Weights of a small GPT-style language model, trained from scratch on English Wikipedia: vocabulary 2048.
Each number is 50 + 15 x the weight over its row's rms, rounded and kept within 0 to 99. Layers, rows and columns count from 0. The size before them is the row's rms in percent of the matrix's.

# k: layer 3 attention key, 224x224, rms 0.0611, rows 172-191, columns 112-223
# q: layer 3 attention query, 224x224, rms 0.062, rows 173-191, columns 112-223
# v: layer 3 attention value, 224x224, rms 0.0523, rows 160-171, columns 112-223
# o: layer 3 attention output (transposed), 224x224, rms 0.0469, rows 160-170, columns 112-223
k172 089:46 52 64 61 67 54 35 57 36 35 55 45 54 56 42 56 56 57 71 64 67 43 51 43 68 57 41 39 45 37 44 57 42 78 45 34 02 71 69 54 57 82 61 65 57 62 86 70 49 23 68 66 57 51 34 70 58 65 60 44 62 54 68 36 66 84 49 26 49 65 48 46 54 42 65 42 31 38 51 26 60 31 45 72 76 51 51 51 63 32 53 69 38 41 55 40 72 36 67 60 47 49 60 57 81 64 63 22 21 36 41 41
q173 098:42 65 91 86 54 72 36 42 54 36 30 29 32 40 54 17 62 58 45 49 26 28 51 55 48 45 72 44 49 56 61 32 64 51 69 47 17 48 44 59 50 70 65 71 35 48 55 46 24 59 58 57 31 82 27 27 62 73 29 36 47 31 32 30 45 53 69 39 69 54 52 43 45 55 46 81 64 66 70 39 50 47 56 57 53 49 24 46 41 23 67 30 54 77 68 68 65 48 47 29 57 36 52 64 63 29 55 57 46 33 35 59
k173 092:42 38 76 49 32 67 62 55 31 56 40 52 25 46 15 27 71 45 78 55 30 47 98 48 46 52 66 58 64 53 49 52 67 34 58 35 21 58 21 66 73 59 71 66 32 50 45 46 10 37 33 47 69 66 37 46 56 79 57 21 21 46 08 43 59 40 49 43 83 60 64 43 29 30 42 75 70 44 69 43 39 50 51 46 25 54 07 54 27 38 54 50 75 72 48 56 41 46 65 46 38 36 40 66 49 52 40 51 35 34 25 53
q174 088:56 42 38 20 56 44 52 12 46 45 59 44 49 54 56 68 33 62 36 59 46 57 57 54 52 86 44 51 45 63 46 46 41 56 28 56 70 26 58 49 50 40 24 17 77 40 36 47 62 43 32 33 55 38 64 77 45 10 42 64 67 45 91 46 59 45 41 62 25 27 45 65 58 83 51 34 46 71 29 56 30 54 50 44 48 65 57 41 65 56 51 63 58 39 24 30 46 52 50 70 69 59 46 62 43 65 34 52 65 66 38 50
k174 084:59 64 14 88 58 68 45 59 39 42 59 05 46 58 65 60 49 52 55 46 75 40 27 53 63 34 51 40 51 52 45 65 53 65 21 54 51 78 56 70 43 54 58 55 56 57 91 79 66 34 44 49 48 34 57 54 71 42 57 47 59 59 75 47 53 60 59 44 39 57 56 57 43 66 73 41 35 52 49 43 41 42 31 50 42 46 63 50 74 49 43 70 21 22 57 51 59 33 63 58 48 68 62 02 73 47 68 29 38 40 41 30
q175 140:65 63 84 82 50 68 39 57 42 25 32 22 35 42 47 26 41 37 63 39 53 45 49 44 76 38 53 64 58 42 36 56 46 30 50 22 18 59 50 50 73 57 66 81 64 48 57 63 34 51 49 92 52 45 24 43 51 74 34 55 39 72 36 23 38 57 62 30 62 64 55 62 55 49 36 42 61 56 57 32 47 39 33 63 68 65 33 54 34 37 45 55 54 56 60 62 66 48 51 50 56 64 44 60 70 48 57 26 23 38 64 41
k175 177:40 53 89 62 49 64 39 53 50 61 25 58 62 50 40 29 56 46 56 42 48 47 70 46 76 43 59 52 58 43 37 51 65 51 62 43 12 75 67 69 61 77 75 89 50 43 58 81 19 26 52 48 54 52 33 42 54 86 54 65 29 44 16 39 45 62 68 39 67 47 68 59 50 44 55 48 49 40 58 39 72 36 47 41 45 53 28 61 53 21 48 45 31 69 44 59 51 39 73 46 45 61 58 63 67 49 54 32 28 34 40 36
q176 098:22 76 40 46 34 63 54 63 54 51 26 73 61 36 22 46 70 32 59 59 24 60 59 39 45 52 45 63 38 33 28 45 37 64 50 42 28 29 45 54 50 71 42 71 20 54 57 71 63 22 35 47 52 81 58 35 39 63 46 40 39 28 53 39 47 32 43 38 28 50 45 74 55 35 29 40 64 76 63 35 73 56 59 45 32 33 35 60 37 52 61 58 34 68 28 51 42 32 50 47 43 56 50 53 66 21 35 33 64 38 49 51
k176 110:38 40 37 64 39 74 52 43 55 42 37 62 45 48 39 30 52 30 40 65 63 38 72 44 44 31 39 76 41 23 51 66 62 41 49 56 28 42 46 70 27 59 66 82 27 54 68 65 42 39 44 46 56 53 22 43 35 65 38 66 57 51 40 36 50 55 57 56 48 72 47 51 44 51 52 53 53 45 53 21 74 27 46 66 61 62 49 70 29 32 59 36 08 51 32 50 32 38 51 24 47 72 36 30 54 63 85 42 24 51 56 42
q177 088:74 48 67 91 29 31 57 92 75 51 53 71 43 31 41 31 36 52 68 56 53 51 45 45 51 28 68 49 49 27 72 49 49 32 77 41 73 63 66 61 61 51 71 68 47 36 34 41 43 44 46 76 59 58 59 31 49 62 44 67 59 54 23 33 28 75 71 16 99 66 60 49 40 57 56 61 48 53 59 58 45 35 51 45 63 49 25 54 35 43 51 52 62 35 75 67 45 54 39 56 23 22 40 59 37 19 52 43 39 49 68 65
k177 087:27 55 70 20 62 48 59 65 43 64 39 77 54 46 51 48 64 47 61 44 52 59 64 58 49 70 60 50 63 81 41 61 59 50 43 36 38 31 37 49 50 52 52 43 42 37 58 49 44 37 65 53 47 48 12 18 45 47 34 63 32 48 34 28 64 62 80 52 50 39 41 65 43 26 33 66 51 35 51 43 22 95 75 50 69 67 47 78 36 50 45 43 77 63 38 44 49 67 51 38 64 34 50 63 42 61 39 70 53 59 42 49
q178 090:43 51 24 37 53 55 29 87 66 31 63 76 44 46 25 48 22 21 36 55 59 47 57 59 39 54 49 62 25 37 38 54 45 62 35 48 26 27 41 63 33 51 55 59 26 44 55 62 69 37 37 36 55 66 77 66 37 36 53 66 17 38 42 61 60 57 37 30 38 32 35 63 61 50 36 23 47 61 51 84 67 53 47 70 31 43 45 70 45 55 48 42 43 31 10 63 22 62 34 41 46 61 14 60 35 50 54 42 62 55 56 67
k178 085:43 58 41 70 68 58 59 51 57 57 47 42 60 54 53 42 42 31 48 37 73 60 76 36 73 44 58 37 60 28 40 75 30 42 74 43 63 41 62 14 47 40 60 68 75 51 66 59 79 49 57 35 76 39 66 68 39 66 45 87 79 65 58 40 56 85 73 52 46 49 61 75 68 46 46 33 32 62 23 17 64 53 49 79 81 40 58 68 48 38 58 52 34 41 53 30 46 44 51 55 56 53 56 38 42 38 54 52 33 50 55 37
q179 096:33 71 42 28 11 56 26 68 62 30 50 67 70 35 48 34 57 46 61 66 26 33 47 60 42 38 51 52 51 42 44 67 32 53 55 62 35 28 41 59 34 53 42 65 29 47 50 56 61 17 22 30 69 64 53 31 69 53 11 30 32 38 27 34 36 42 29 41 19 69 52 64 29 16 46 65 61 73 73 34 60 49 63 51 35 60 52 44 44 34 58 43 25 65 41 37 44 29 87 27 36 53 52 61 46 29 32 50 60 61 44 67
k179 095:18 60 31 44 68 79 69 66 65 57 39 77 44 44 38 40 38 36 37 54 57 42 59 47 35 62 21 53 58 51 65 62 29 56 47 42 44 41 62 41 17 45 49 58 32 41 68 34 38 52 23 40 38 65 24 04 45 59 48 61 44 48 44 59 53 63 61 68 58 65 39 68 38 44 37 64 55 37 36 50 58 50 50 59 46 55 50 67 28 25 57 24 54 39 30 45 11 71 36 09 57 83 35 55 47 56 70 71 37 46 40 32
q180 084:57 43 39 64 36 52 56 53 57 50 45 93 51 62 61 64 47 69 41 60 43 82 34 72 70 55 49 54 65 35 39 38 41 59 54 43 41 64 69 56 47 64 76 52 50 31 24 54 36 17 67 48 43 57 60 39 29 29 64 67 47 44 77 60 62 39 31 82 60 37 78 41 60 53 56 36 52 23 36 59 49 52 17 53 43 28 62 41 43 53 31 52 58 44 44 51 70 53 64 45 44 39 85 70 61 42 56 52 71 40 38 31
k180 082:58 58 65 50 47 50 71 40 34 42 61 46 83 50 39 63 44 41 27 59 57 23 61 44 51 55 84 52 50 48 31 38 62 65 16 75 10 53 41 33 50 46 40 62 39 65 60 73 39 54 36 92 48 63 58 52 53 54 20 40 80 60 49 42 49 49 57 25 06 62 47 57 66 50 52 46 22 56 99 48 46 45 58 59 65 61 55 58 51 45 45 42 44 69 63 66 29 36 17 44 44 73 36 29 59 66 45 36 28 51 51 40
q181 097:85 31 47 62 59 69 51 63 39 49 53 48 35 76 71 49 41 47 46 35 75 58 55 71 47 75 45 40 25 27 74 27 33 36 46 62 59 26 51 33 51 40 32 56 65 41 48 37 68 78 65 39 25 25 60 45 67 65 47 81 37 56 65 34 72 83 46 50 42 43 48 30 62 66 29 47 37 49 37 70 37 55 41 45 65 48 42 22 36 54 43 50 54 49 70 41 50 18 39 44 67 58 62 34 30 80 61 51 30 34 61 38
k181 087:69 29 71 38 75 64 52 79 29 47 57 59 72 45 50 67 56 56 44 18 43 54 29 48 79 36 41 07 48 62 56 42 74 38 70 26 37 75 44 38 67 43 71 46 79 04 75 63 57 50 62 56 30 42 56 56 46 53 78 53 43 44 54 42 60 44 60 29 31 65 40 49 53 42 77 71 59 49 56 63 51 66 49 61 49 40 67 21 55 56 22 50 64 33 37 65 33 96 54 44 53 35 39 34 50 46 38 24 26 47 51 53
q182 092:53 47 70 63 64 57 54 33 37 90 44 24 57 41 58 57 56 60 48 44 47 62 86 50 61 63 63 54 76 73 19 37 77 47 48 28 41 38 55 51 58 54 58 44 64 80 62 53 38 67 68 72 38 36 44 81 67 60 88 44 64 60 49 83 70 37 60 66 87 44 50 42 51 59 66 33 42 30 40 30 53 54 35 33 42 46 55 76 41 56 42 43 63 64 53 56 78 60 30 65 56 48 44 83 75 52 48 59 52 58 39 37
k182 091:56 60 51 49 40 34 72 43 44 37 56 65 43 71 52 60 43 42 44 39 44 27 53 63 50 45 56 63 57 64 66 57 74 56 36 69 44 71 34 53 53 66 47 63 38 57 25 51 61 44 48 53 76 45 63 70 33 42 14 32 62 46 40 48 44 31 49 58 45 32 71 53 30 69 70 20 55 66 59 44 58 27 54 25 45 46 47 50 73 65 65 49 24 50 74 57 66 12 66 75 44 54 64 52 39 43 36 30 84 56 54 21
q183 087:60 70 44 46 50 35 63 53 51 66 53 41 78 32 46 63 40 49 53 35 64 56 70 57 63 64 39 55 10 54 80 47 70 44 60 98 32 67 47 43 47 61 23 44 30 55 61 53 53 25 33 59 70 26 45 36 65 47 42 46 34 20 45 61 60 26 56 49 50 43 40 81 31 46 49 66 51 62 45 45 51 69 58 53 30 61 75 37 57 58 64 35 42 59 42 00 26 55 53 41 39 69 52 43 52 43 42 58 50 29 41 50
k183 082:10 69 33 44 60 52 77 37 53 23 43 63 42 71 47 40 79 38 62 48 44 28 93 29 28 61 19 75 46 50 72 57 21 53 66 24 59 50 34 48 58 44 43 58 42 77 55 43 62 54 30 34 33 72 56 26 50 63 39 46 55 74 46 33 44 45 18 59 33 36 53 26 61 60 47 57 48 45 66 65 28 37 40 41 42 42 44 67 38 49 54 19 50 66 56 49 46 37 71 64 66 76 49 47 51 56 59 60 41 36 55 64
q184 099:81 49 47 60 52 56 53 56 33 52 45 50 42 88 58 39 47 77 30 18 62 57 58 48 65 67 60 57 60 48 73 39 81 34 64 39 49 60 76 64 47 51 54 39 47 56 60 37 57 46 74 43 60 50 40 72 62 49 59 56 46 58 52 35 48 54 28 70 59 48 63 21 60 64 27 77 14 36 44 56 54 43 19 40 58 74 65 23 42 70 28 46 80 36 89 56 86 64 64 37 68 32 64 61 70 83 54 63 51 45 38 34
k184 093:57 29 80 62 46 23 52 38 36 44 45 61 66 33 39 64 45 34 59 27 20 34 44 56 57 58 66 26 63 73 38 54 44 56 71 47 45 60 10 17 64 34 50 67 56 54 45 41 41 70 47 22 33 54 55 37 45 66 58 33 56 18 49 61 57 46 66 48 38 29 79 45 56 62 80 32 57 49 48 75 38 36 70 29 55 58 27 26 64 62 46 42 47 72 64 45 22 60 36 80 55 46 32 41 54 62 30 27 61 47 43 62
q185 091:49 77 37 48 67 40 49 56 43 64 55 64 40 75 24 64 39 29 21 67 65 67 78 48 48 57 77 47 23 36 22 69 46 64 56 46 46 30 40 19 45 41 42 54 51 37 51 76 63 68 44 33 45 37 68 75 40 27 79 65 32 65 51 78 47 56 53 39 48 17 59 47 50 55 48 40 36 53 39 63 20 49 37 54 34 56 77 53 57 53 56 59 27 14 25 63 62 59 43 60 50 53 57 47 45 75 39 44 60 72 67 51
k185 081:79 44 57 65 33 43 42 74 56 64 55 25 65 79 49 45 47 47 27 46 27 37 51 42 63 35 71 71 71 20 77 54 49 56 73 55 59 79 50 87 55 61 87 64 67 65 67 68 66 51 57 60 57 35 46 54 44 49 55 77 52 40 62 53 47 65 43 42 41 57 39 49 66 58 63 38 52 31 19 39 61 25 15 91 84 49 63 55 59 68 39 52 42 31 83 28 65 71 41 73 70 62 60 36 33 39 50 45 30 56 56 42
q186 106:87 37 32 70 91 33 44 36 35 52 82 43 31 37 50 73 38 58 26 40 59 67 62 43 66 57 79 63 44 33 67 34 27 47 55 43 69 54 57 13 47 46 47 36 94 51 19 50 71 61 52 45 59 43 30 67 69 43 69 41 55 63 81 56 68 61 39 43 28 56 66 49 83 36 42 54 34 47 25 48 40 32 37 64 57 61 65 42 66 69 45 72 38 27 46 46 46 18 55 70 60 54 77 30 36 64 60 47 35 29 79 35
k186 090:87 34 64 47 38 59 21 54 53 37 61 49 72 46 61 44 45 57 49 46 46 54 26 53 67 43 28 57 31 37 71 59 51 75 52 18 43 83 42 79 57 48 53 58 54 56 51 48 37 71 47 74 36 16 50 61 35 31 51 48 41 68 67 58 41 22 44 19 43 48 56 27 65 66 63 36 45 46 44 63 48 32 46 67 56 24 70 34 48 83 54 63 74 63 62 53 57 72 56 45 73 74 53 42 67 45 64 25 39 69 56 50
q187 088:25 55 54 14 45 38 55 44 44 29 51 27 38 40 68 41 25 49 47 37 65 38 46 30 41 50 40 30 54 59 61 51 72 59 48 46 46 39 30 44 55 72 56 59 17 24 48 71 14 55 39 58 71 88 46 46 40 57 28 38 67 13 62 24 55 71 45 36 49 36 16 38 39 35 55 50 61 33 77 54 49 77 64 43 41 13 36 61 71 14 58 13 62 65 57 55 35 76 48 40 59 71 38 49 46 48 61 48 50 51 49 60
k187 084:70 44 70 76 34 40 35 44 62 38 43 49 51 54 58 83 67 52 72 51 55 35 68 49 31 47 52 22 50 54 41 47 33 41 67 56 58 35 50 32 51 38 23 37 35 44 62 44 60 42 63 41 48 71 51 78 41 66 74 46 61 60 50 58 56 47 48 52 39 77 58 46 21 41 48 44 55 50 56 51 66 39 60 72 47 55 36 49 38 60 52 65 37 42 29 58 65 60 59 57 34 00 45 60 61 38 17 44 28 45 44 54
q188 087:38 51 33 50 44 67 88 73 36 31 65 46 51 63 40 42 19 61 46 70 74 27 51 54 57 52 46 54 24 78 47 62 44 57 60 79 32 78 81 36 62 53 46 49 46 36 79 42 54 39 55 50 39 41 76 39 39 58 54 72 29 42 50 65 60 25 41 53 78 30 44 52 57 60 52 24 78 11 31 78 38 35 59 67 52 50 68 49 52 57 52 53 57 80 48 65 53 82 58 32 56 78 20 56 45 49 55 41 90 47 44 26
k188 085:67 47 43 49 65 47 21 35 36 45 52 44 69 41 56 70 55 38 39 26 50 66 68 48 67 70 68 36 41 44 19 38 55 35 25 37 61 60 38 46 67 55 46 41 48 46 52 64 51 60 40 50 43 29 66 79 52 34 37 63 79 64 44 45 54 52 55 22 63 40 53 31 60 47 45 33 50 62 55 31 53 62 55 22 81 61 52 39 62 41 48 16 29 43 51 74 33 27 63 99 17 48 60 49 45 65 53 44 40 31 40 82
q189 086:26 37 47 34 57 59 20 61 38 44 48 46 73 23 14 91 72 50 26 50 45 61 44 56 61 55 58 74 71 58 29 70 46 78 49 21 24 60 39 55 46 39 53 50 57 71 54 63 44 20 48 44 53 28 57 62 34 38 70 56 68 45 74 68 59 23 35 53 37 61 47 58 87 62 41 73 31 40 50 34 66 64 55 67 41 31 42 66 41 53 34 45 24 48 47 60 55 42 43 17 51 57 68 52 49 52 34 25 64 57 72 57
k189 088:44 19 52 61 40 57 54 36 45 46 53 55 32 40 56 31 40 49 52 49 30 52 35 41 32 65 81 54 33 33 42 30 53 57 30 51 57 52 65 03 46 64 56 58 32 77 25 55 74 65 52 75 64 79 73 86 55 58 21 79 52 39 49 56 48 34 65 49 54 22 56 35 33 72 57 40 53 41 30 29 57 41 50 30 52 62 89 66 50 38 61 63 38 80 52 47 34 28 32 56 33 52 65 45 56 47 76 44 45 60 69 35
q190 084:17 40 76 16 58 47 48 63 67 57 47 38 55 54 79 23 66 51 56 51 41 31 50 45 26 44 52 63 45 56 53 50 57 58 19 31 71 51 20 75 58 38 34 73 50 61 53 41 37 57 52 53 61 48 32 49 48 59 45 49 44 53 26 37 59 59 58 51 68 51 25 64 26 45 76 26 64 51 66 43 54 53 74 44 52 62 37 61 57 55 65 57 63 46 64 60 42 16 39 49 59 07 26 31 62 37 45 58 59 58 43 40
k190 080:14 41 67 46 62 42 41 28 69 20 53 53 33 58 44 50 38 52 61 46 57 60 56 32 53 48 44 33 39 74 21 52 38 39 46 37 54 42 60 67 35 64 53 45 65 27 38 64 72 29 69 61 67 25 46 44 26 65 58 37 56 54 79 44 40 70 26 50 67 44 36 54 34 55 31 71 50 50 52 58 59 56 86 42 31 60 24 40 45 35 35 67 50 58 35 31 72 53 63 52 30 03 46 75 38 37 61 67 71 36 68 73
q191 094:43 48 54 20 18 50 30 47 57 09 56 67 51 19 44 59 65 48 63 35 56 52 38 59 53 37 53 50 49 68 60 93 56 56 41 26 33 54 43 62 20 56 66 38 60 31 46 61 26 25 36 56 52 60 62 70 46 39 55 36 62 44 63 36 35 46 38 48 38 42 35 37 27 46 42 70 60 11 51 50 47 67 56 48 38 43 13 62 70 62 44 24 44 39 58 53 50 52 63 38 55 58 46 71 57 57 34 24 59 48 32 56
k191 086:41 47 53 48 37 42 57 44 34 38 47 57 44 47 56 61 65 48 40 81 40 42 66 39 34 83 70 46 37 59 36 37 33 53 41 74 57 17 53 39 70 35 48 58 37 68 41 57 38 27 62 65 51 54 54 39 58 42 44 62 34 60 37 38 82 66 79 62 27 63 24 47 38 51 58 37 50 55 80 56 44 48 35 77 45 49 72 45 60 37 60 66 59 65 45 69 30 33 29 59 47 31 45 62 50 36 51 67 65 59 40 55
v160 112:50 37 47 44 58 56 80 44 38 52 40 63 54 01 60 39 74 72 51 62 54 40 70 38 57 52 57 55 42 37 63 58 74 44 52 67 53 79 51 48 32 47 62 61 62 46 69 34 39 52 69 51 51 54 14 56 21 32 28 19 65 52 37 77 44 23 71 57 43 52 58 57 37 45 68 38 50 44 56 57 46 58 47 69 44 51 75 67 22 50 52 47 82 44 63 59 74 69 48 49 79 38 59 47 62 42 26 65 40 46 60 32
o160 109:32 43 55 61 59 27 59 52 36 40 51 30 54 74 44 70 29 43 38 34 47 41 38 51 41 60 40 57 67 62 40 38 60 36 64 34 46 40 29 54 53 37 47 73 45 39 67 60 43 32 46 78 43 33 81 43 55 54 63 65 38 48 55 58 46 45 48 24 22 54 53 48 40 53 18 50 50 27 40 47 56 54 54 46 57 36 27 61 56 74 47 72 38 27 36 37 45 32 31 39 69 30 40 67 29 37 52 57 60 55 31 53
v161 129:68 51 50 53 64 48 42 44 42 55 46 53 79 50 24 44 67 57 49 53 62 56 48 25 41 46 70 61 18 41 54 30 30 35 35 45 53 36 46 66 58 46 58 38 43 53 50 72 66 56 52 67 57 47 51 45 77 50 15 67 37 48 35 32 56 53 68 31 47 52 68 56 19 34 55 52 51 62 25 50 63 39 48 51 30 40 39 30 66 70 55 75 55 47 49 73 34 62 46 84 13 69 68 41 57 63 45 44 54 67 07 56
o161 122:51 38 39 78 68 52 28 42 57 35 46 55 24 51 66 25 50 30 64 59 42 40 52 71 58 47 66 56 59 35 64 63 42 62 74 49 41 44 42 36 44 58 57 38 53 30 63 45 48 42 36 53 36 49 54 79 50 49 75 41 46 41 62 76 47 62 45 66 55 26 35 49 85 40 50 50 54 79 41 44 41 60 41 42 50 47 58 44 23 10 36 57 70 53 64 47 29 23 59 25 84 41 50 69 40 46 43 54 35 41 70 54
v162 114:51 63 74 56 42 45 34 49 29 51 46 53 50 63 44 41 40 71 58 36 52 46 82 54 39 57 59 32 76 46 24 49 67 63 46 47 43 51 42 79 49 51 42 62 84 39 57 49 37 52 52 64 53 38 48 47 36 40 50 39 48 57 42 48 12 55 87 40 41 63 40 57 54 22 47 25 36 68 41 22 55 49 42 58 54 57 30 76 38 70 32 48 53 53 93 44 61 55 54 23 71 58 39 47 17 54 38 37 54 59 63 52
o162 115:42 17 42 51 50 34 58 56 55 73 65 39 53 45 36 44 89 37 62 54 34 28 08 34 34 50 32 49 74 55 54 50 43 49 28 26 55 51 58 42 30 44 45 58 36 62 44 61 49 19 49 36 64 53 60 71 34 42 45 59 37 64 52 45 67 58 48 16 28 43 38 35 55 38 58 63 62 37 70 58 72 69 72 51 46 46 79 54 54 48 41 55 37 56 30 58 68 48 25 68 41 38 50 48 62 35 48 50 47 70 65 57
v163 107:63 43 54 50 47 28 38 18 54 28 54 48 24 81 43 46 68 40 76 44 56 41 41 17 44 55 30 55 35 39 53 32 37 52 55 50 41 50 67 48 51 25 57 57 45 37 62 75 69 70 40 47 45 44 67 43 50 55 13 40 44 43 46 44 40 43 56 50 51 56 55 28 29 46 63 16 47 64 47 63 52 31 36 38 60 55 36 57 28 33 30 52 45 28 59 59 50 45 41 43 50 70 38 59 66 67 29 62 53 46 60 61
o163 101:42 55 62 45 27 57 47 27 48 66 68 56 59 43 61 26 53 81 48 35 28 43 62 73 42 19 30 49 69 40 60 41 47 31 44 75 52 37 47 44 55 72 50 62 61 46 29 46 36 16 51 62 49 54 55 69 65 61 52 58 54 57 37 48 57 64 47 72 50 21 47 76 63 38 56 67 49 42 46 40 59 66 67 66 40 54 81 45 18 34 47 31 63 58 50 37 45 73 29 36 28 38 51 41 36 49 42 42 34 58 43 40
v164 104:73 68 47 44 50 47 29 35 61 43 61 54 53 32 48 21 44 51 25 52 58 46 61 85 48 69 49 69 80 57 58 81 39 61 42 40 50 54 26 51 71 59 54 37 77 63 45 41 59 60 67 44 55 63 57 47 24 69 60 58 59 32 56 24 37 45 37 41 30 26 79 40 37 35 39 51 63 51 37 51 35 83 24 53 33 76 45 35 25 41 61 18 53 65 60 30 30 57 43 43 49 50 34 65 73 47 51 70 46 49 50 85
o164 095:34 25 66 37 60 39 67 23 35 42 38 34 62 45 63 65 45 45 53 64 36 46 47 43 86 68 44 31 04 69 26 38 69 68 64 60 46 59 65 49 40 34 30 51 38 43 47 63 60 49 29 61 34 68 47 61 74 46 63 42 92 49 59 48 61 50 60 89 57 57 46 36 67 58 72 39 33 38 51 40 49 25 58 43 49 64 60 50 42 59 42 66 37 41 37 20 33 50 62 75 63 55 59 40 43 64 64 43 52 43 41 27
v165 105:51 50 47 56 55 67 40 35 47 52 51 49 30 44 51 35 49 69 52 20 39 48 44 68 49 32 70 61 36 36 42 53 44 59 69 46 67 50 51 43 74 65 68 56 21 69 61 49 40 56 72 32 79 49 69 54 47 48 04 38 44 56 43 61 52 58 42 51 40 39 73 45 29 49 51 21 57 59 49 81 52 39 52 44 45 68 34 75 69 51 46 64 40 64 90 61 43 55 42 56 53 44 39 21 46 30 39 60 56 59 68 68
o165 101:50 67 32 28 57 64 64 42 42 44 46 49 38 32 43 39 59 46 60 77 28 43 35 58 58 85 39 47 63 43 54 73 85 43 52 57 26 63 38 61 37 43 61 28 69 47 35 56 68 25 51 91 36 74 55 39 71 68 68 36 50 47 55 49 57 45 50 58 58 56 40 35 59 38 42 49 41 67 27 20 42 25 68 51 22 65 77 64 31 61 41 40 50 38 25 35 25 38 47 27 51 53 50 72 35 60 54 31 54 18 55 45
v166 105:42 74 49 44 48 70 46 69 53 58 59 39 56 54 20 40 45 52 06 48 45 33 34 82 51 52 68 58 67 25 54 55 50 62 50 51 44 28 30 55 51 59 77 53 55 52 37 45 62 51 75 54 40 64 64 35 40 61 49 29 79 49 49 47 45 34 66 45 31 43 53 52 23 44 26 48 06 76 51 46 36 45 51 60 61 58 29 60 40 41 77 44 45 68 73 82 76 61 40 37 56 41 57 49 64 57 48 66 71 71 31 50
o166 099:51 30 52 21 60 43 35 59 60 46 26 39 58 56 47 59 71 53 50 52 55 39 43 35 33 59 45 50 39 53 42 59 60 45 59 39 39 59 56 38 30 53 36 49 48 61 29 52 63 42 50 51 22 71 66 72 39 54 61 51 33 20 56 56 56 31 54 36 57 54 50 61 60 58 57 42 42 56 35 59 41 45 56 18 18 33 68 79 38 64 26 34 55 68 29 20 42 36 55 63 80 61 28 12 25 37 58 42 42 55 85 23
v167 107:33 70 37 39 60 39 47 65 14 58 40 58 76 45 67 54 44 39 72 32 61 54 72 40 55 34 35 48 37 68 59 55 58 67 41 34 62 62 57 46 36 30 43 55 60 33 54 66 49 45 60 61 30 59 62 29 54 62 86 25 51 46 44 63 66 35 46 24 44 10 52 51 44 48 36 42 41 82 35 73 63 76 49 14 62 74 71 26 51 37 39 65 61 34 53 62 69 58 48 67 47 60 32 49 75 38 69 38 36 41 37 65
o167 106:30 91 69 46 50 19 52 69 77 53 53 40 35 74 56 59 39 55 38 63 23 51 26 64 24 55 65 53 56 48 36 58 65 23 59 51 64 42 50 29 68 41 47 32 18 40 69 39 37 60 38 20 39 39 36 61 64 40 48 52 47 45 55 41 58 47 35 79 53 64 50 68 44 60 53 67 62 37 46 68 68 56 58 52 50 36 56 55 45 55 55 06 51 69 19 33 34 40 52 43 23 44 44 45 39 50 28 67 49 62 40 38
v168 116:33 61 49 57 60 61 52 52 69 47 42 60 72 43 44 47 33 22 54 59 63 35 38 53 56 64 32 52 33 61 34 43 23 68 54 14 61 32 55 10 52 58 37 50 39 45 35 55 40 71 67 62 27 61 51 45 46 33 70 45 46 46 48 77 36 19 57 51 43 44 18 67 52 19 45 91 65 58 45 18 56 37 60 24 23 43 48 19 61 30 62 60 47 87 26 53 46 66 46 60 51 49 48 63 66 53 71 73 56 41 32 19
o168 112:70 46 49 88 65 38 42 30 70 53 34 69 66 53 67 55 58 49 35 49 27 65 73 51 75 32 68 43 39 51 55 68 43 50 37 39 48 70 52 77 79 41 57 24 32 68 71 36 37 45 47 30 64 38 59 53 63 45 34 60 56 39 48 35 51 57 45 51 51 52 83 65 66 48 70 38 38 36 39 67 37 84 36 55 74 40 21 62 43 56 56 29 58 43 48 57 67 40 69 67 49 83 24 55 58 39 56 52 62 62 70 33
v169 113:26 60 57 44 42 58 57 86 36 34 56 59 67 70 56 61 78 53 32 53 36 68 47 36 52 56 42 52 60 30 47 57 53 34 78 49 50 24 77 77 45 58 70 45 31 40 40 47 59 71 57 55 67 39 47 44 69 58 59 37 46 36 40 37 64 52 30 60 59 59 56 33 58 58 43 59 32 68 39 58 51 47 52 52 48 49 47 49 31 57 77 46 44 41 39 32 83 57 46 59 42 69 61 47 45 36 72 52 45 58 45 36
o169 109:57 67 17 71 57 37 27 50 50 55 60 67 53 52 80 44 20 63 52 28 63 53 73 65 74 68 46 41 54 39 57 29 47 37 13 44 46 63 47 48 32 48 55 46 64 99 39 68 57 44 61 22 46 66 51 45 42 57 58 58 21 68 54 41 24 34 73 27 52 55 35 63 50 53 41 39 51 50 78 54 42 57 64 46 39 76 26 69 75 76 56 69 33 64 43 31 40 42 84 30 92 42 64 31 42 50 58 44 46 47 43 44
v170 115:49 57 49 48 63 66 51 58 43 44 42 37 47 77 48 40 35 57 19 79 56 65 38 43 48 59 38 44 42 61 33 35 64 34 31 26 60 43 33 39 67 67 56 59 29 46 29 44 62 63 42 54 42 57 61 50 40 45 51 52 71 17 48 62 55 44 39 74 34 32 36 45 28 40 17 56 35 67 62 62 60 59 50 49 41 56 41 57 30 61 65 43 31 68 69 59 78 45 63 64 28 55 54 38 43 47 45 73 57 50 40 69
o170 114:54 48 49 41 51 77 29 56 54 35 42 54 58 34 47 46 84 68 42 59 46 33 76 41 72 55 53 47 40 38 51 51 58 65 63 41 28 72 66 54 47 54 66 33 51 48 41 40 56 62 48 37 43 43 52 81 46 70 58 62 54 41 44 13 82 44 61 20 62 52 56 78 78 60 46 42 48 49 21 46 24 43 74 43 52 60 38 54 54 52 36 48 54 45 41 31 38 04 46 40 62 67 48 42 43 47 66 34 65 33 53 24
v171 114:40 79 49 48 48 47 36 47 42 42 61 60 72 50 58 79 66 10 57 42 62 47 43 57 47 70 64 51 43 08 48 32 46 44 58 50 54 24 46 61 51 34 43 61 40 71 60 47 51 49 72 64 46 20 19 50 76 57 64 28 58 35 31 44 61 53 40 59 60 45 49 59 50 82 57 24 60 75 40 40 34 65 79 29 52 79 45 54 60 48 59 35 46 57 66 53 82 33 63 73 44 48 38 60 65 43 38 29 64 33 72 68